Weights of a small GPT-style language model, trained from scratch on English Wikipedia.
Architecture: rotary positions, tied embeddings, normalized queries and keys.
Each number is 500 + 25 x the weight over the matrix's rms, rounded and kept within 0 to 999. Layers, rows and columns count from 0. Numbers have three digits each.

# layer 7 MLP up, 704x256, rms 0.0965, rows 72-86, columns 128-191
506516497495509491470507496457519505521487491525509493485488500505474458510482484534526561473474455460469464502489505460489496568501560490455463512484484523481483512510511463527511524520497520
453512518488548475479553487486466468494529467471494496507538528517576496499564491491450492503523529510472477490505471483436512533461498499505527499536486504507560496524504468508462573454465512
489487520454512473532503484497498471509481488548542483504508522466492522512482502522514465450510500498539480517493486467554537515483533468514512483537488505524488511532483485498519496517498518
490514482484429458522503493471495472491492501544502489491493512514503472488435484505513567505519525478522485492444518499483496527463488479563478545516486485513464557500538498521487509512473497
511547519502541482519526517479500501493444505520533477514525506529503521529480553500492483525498471481537488515506470468487486471534483470486528521538505476495486475511485487492528489502489515
529467478511483527491451513504515500525510512496513505464489496469509529520511507463529484501516504473496483500533477486514522467515535475507513479488527525436511526500494510489483458523489508
538483482487521534486501454522499471456484541481511502514525506475495543466497516477476454528503507546509534516529529541478481514517489489499506520534518538509493492493544522512494517471496492
572499491484520500499527446493494491506533445493551524460523469465484517464519475496501511466503500457519512492485512490500463547495537520500522517502501519486485449535480490475495479480467445
519411506494511535503502510514514471534529474528498486491475534474537499506499531499511491506528522493465467500468531519504541516486485482495528497514490524520520500471515497469509539507470482
440512524505569468495485442498457475495491529517470482449518495510509438474465464518510535482484545471517495512495522478541492507547483477515494464545505511489513495514500502486494482501444479
491524521529469504502505503482501498526466473511477475546472519491495548549497480480463545516494480520514499485512464502550505488487503540502528520503539473529484495530519505480471465544554473
510478463523490494490447548540481420493468463499519500531516529518496481525534519487452508512468493519429518497502522477488483486508552540476484490483534489510478505493471480535478500490506490
503478499527499546499558525512494564552495480497522513505518510513496518518503535501502518483471479481504514507493489460471470506468451511535495488497517529476511509464457496481551461490486483
497527501473535500562516458528491465494551498486477532478505513494493522505551496532488503510510519504504528466442534515473507514532518524522548499482493528555509497513464507497507527475493459
502456491516521505509510509523481537540489509504460520434455496509468540476491512532476477525495508522545504471465525494510549493517530515511480485514502506486526460518461462504504500503464446
# layer 7 MLP down (transposed), 704x256, rms 0.0789, rows 72-85, columns 128-191
530426517497485494525513502524460505472500512501493484511506520507489454499494511485514510536478494545473503458443491538509445495508497532503520487519487524495495517492500491483549462500500526
489479524489512446491486505486469487516498484467516489517501465524508498513477475449520510516535502455526480501499480505510507506498462477503458536520490513537508519471510551485554551513512479
548538491471459490462490516538490529511522522518459469437470467537511495477504520512551502497525503480514548531534505513499490520487525493483530513504472512474507485481499517542455506509490522
542554481469554519495513511502486494529529512495508452481523514492489485497489450506482493477475483525511520487496472492493510496520504518500519429524480493533473472528481540536502528455495489
487465464462446512483514533526491506491508503495468486467455496497506434446509512484508489502511497478471524524503529503477516516489512504500448520529492525479509495478511549490490454508513481
506470476459529462491481523522544462450478500506512553548466522534512517487458489495522485534484482481548499502481488527486513493497485511508482544500470519481521503468542499472507461506525524
493519511493472520502537484487472506490497498474554500453480490488491456514509496476487551482504530489498493509479477459497538527503550545492517462492527509500497501515481473521526487488540485
524524513492489539539491500570494562486489527486508462482445476521511523464497477511500492530484500484467477552523499486505418497526501553511485526460503526504475516442495507506508533477516473
499478481496495473495471502492465521490497493579475523504537450513516461511513497471524481478496525521513494475505510460490456502501515512476562502483493493516447482571508486474537499497518510
491510470516487484545505500490542500507512513518513486528542486498502518527477495482516498527484469558477487504480483466457484431486514521506505531527473529472479487504516484518496460489495502
524487475485479496519487529534501488538528532463481509492512524440464501474504509499461468503463526489523484525471508481451508506545504472494508513543488463520539497525489529468525529493523483
466515531473504544493483505525531516481510508515473504501496484523532482497523534478510502518515476476494533515497458504520518502498508565481501491512476497504484524487488487546573489532530495
487509501504511494463502508493469529480495533526500531439461500470533513445478499543447429517530491567478519461542447500490501496498501524487480514461489495500493453528516512478494512479492515
512502521461496484508545512513489510525521500492544519479524507469534488453517563521508506459504502486517497515495460504491513537496514479466470511545528519517482471531518483506473518527508532
# layer 7 MLP gate, 704x256, rms 0.0947, rows 73-86, columns 128-191
501507527485488491515515464502492491532474489539501522518529498485435511533499539484487483513521474534545524484533519483535523474451517542485500479525504509490509484500516492498591463502543481
513484568520452498468509503498527504501490480500440478520527492505488518481515522515497503473445495482497508504534489538487521497509458532530472484572485495483500531557510496526537540498520499
499483522464505459538484484502517518531439501546477520473532505473524462516504514504511499506502492471496523507507491480555534495481459492479515510528467488493502501481514520459522478508458486
499513511534505511531536507526518523489504504515479536518471515517468485473522486485494512516498501503507518511515497498508517483500465484525496517526466524478481488479499522509517461530504528
511534494497476467525502518473507453505481478500486492468471464527452561476509513519472501445504494472546530486464477529463549514488516491494486531496517496483471464476473482552530484512519530
488450489535496491503509514523488479473502529553514507497521484508505526524508512479515529472516473496514524505491502542460487467486483506526506476495571484482514517526471534474510516515493454
485494495500480473482493487512490528480453493524486470514539485543500500540483502506456508505412471534521511507528475506471516505511484508476485499495501487488492537466506521497507476501486470
487445501516489535492481496502519515472494517515477512483515496506490503458494503501546499509491538498516547500504495486491525498493517545523487515498509495479458479506542519506495511474482473
520526461469505520523542455489528450486452491516478522485553471503486514530480492535504523542517493468530488471524501501507552478465541498479481523496488507478478530503524494519537523475503509
477480470452495513526519521493512511473452513455484493484509479534488489466503535535481475490479551515486510515512536489501513489528544555500484485509519485447482450512477505484506507484503529
497502541505445478480485485474491491505508485526479477507514429516480500467515547525504478516520477516504514482471487495491498479487464539540542496485539504459503515532507527514504505479491511
510499499507545562537488515497506527498436456517534509529465550508521509536461502480472471501482544478516448476521492493507539540543489528502529494541451483500513445501477451507499513473531531
516498503517491484499495495495475471491466522487501472484498506509495512464534507502446482523503505475524458462480499469454511474506483459505492472481522454521469473492470564564542527468492464
520475493464454498520501474534491532537473470475501510485572488536521511518499480491501480510527501551546471509498503477490532499475518511518475510510510497482512510552507495493543466515461517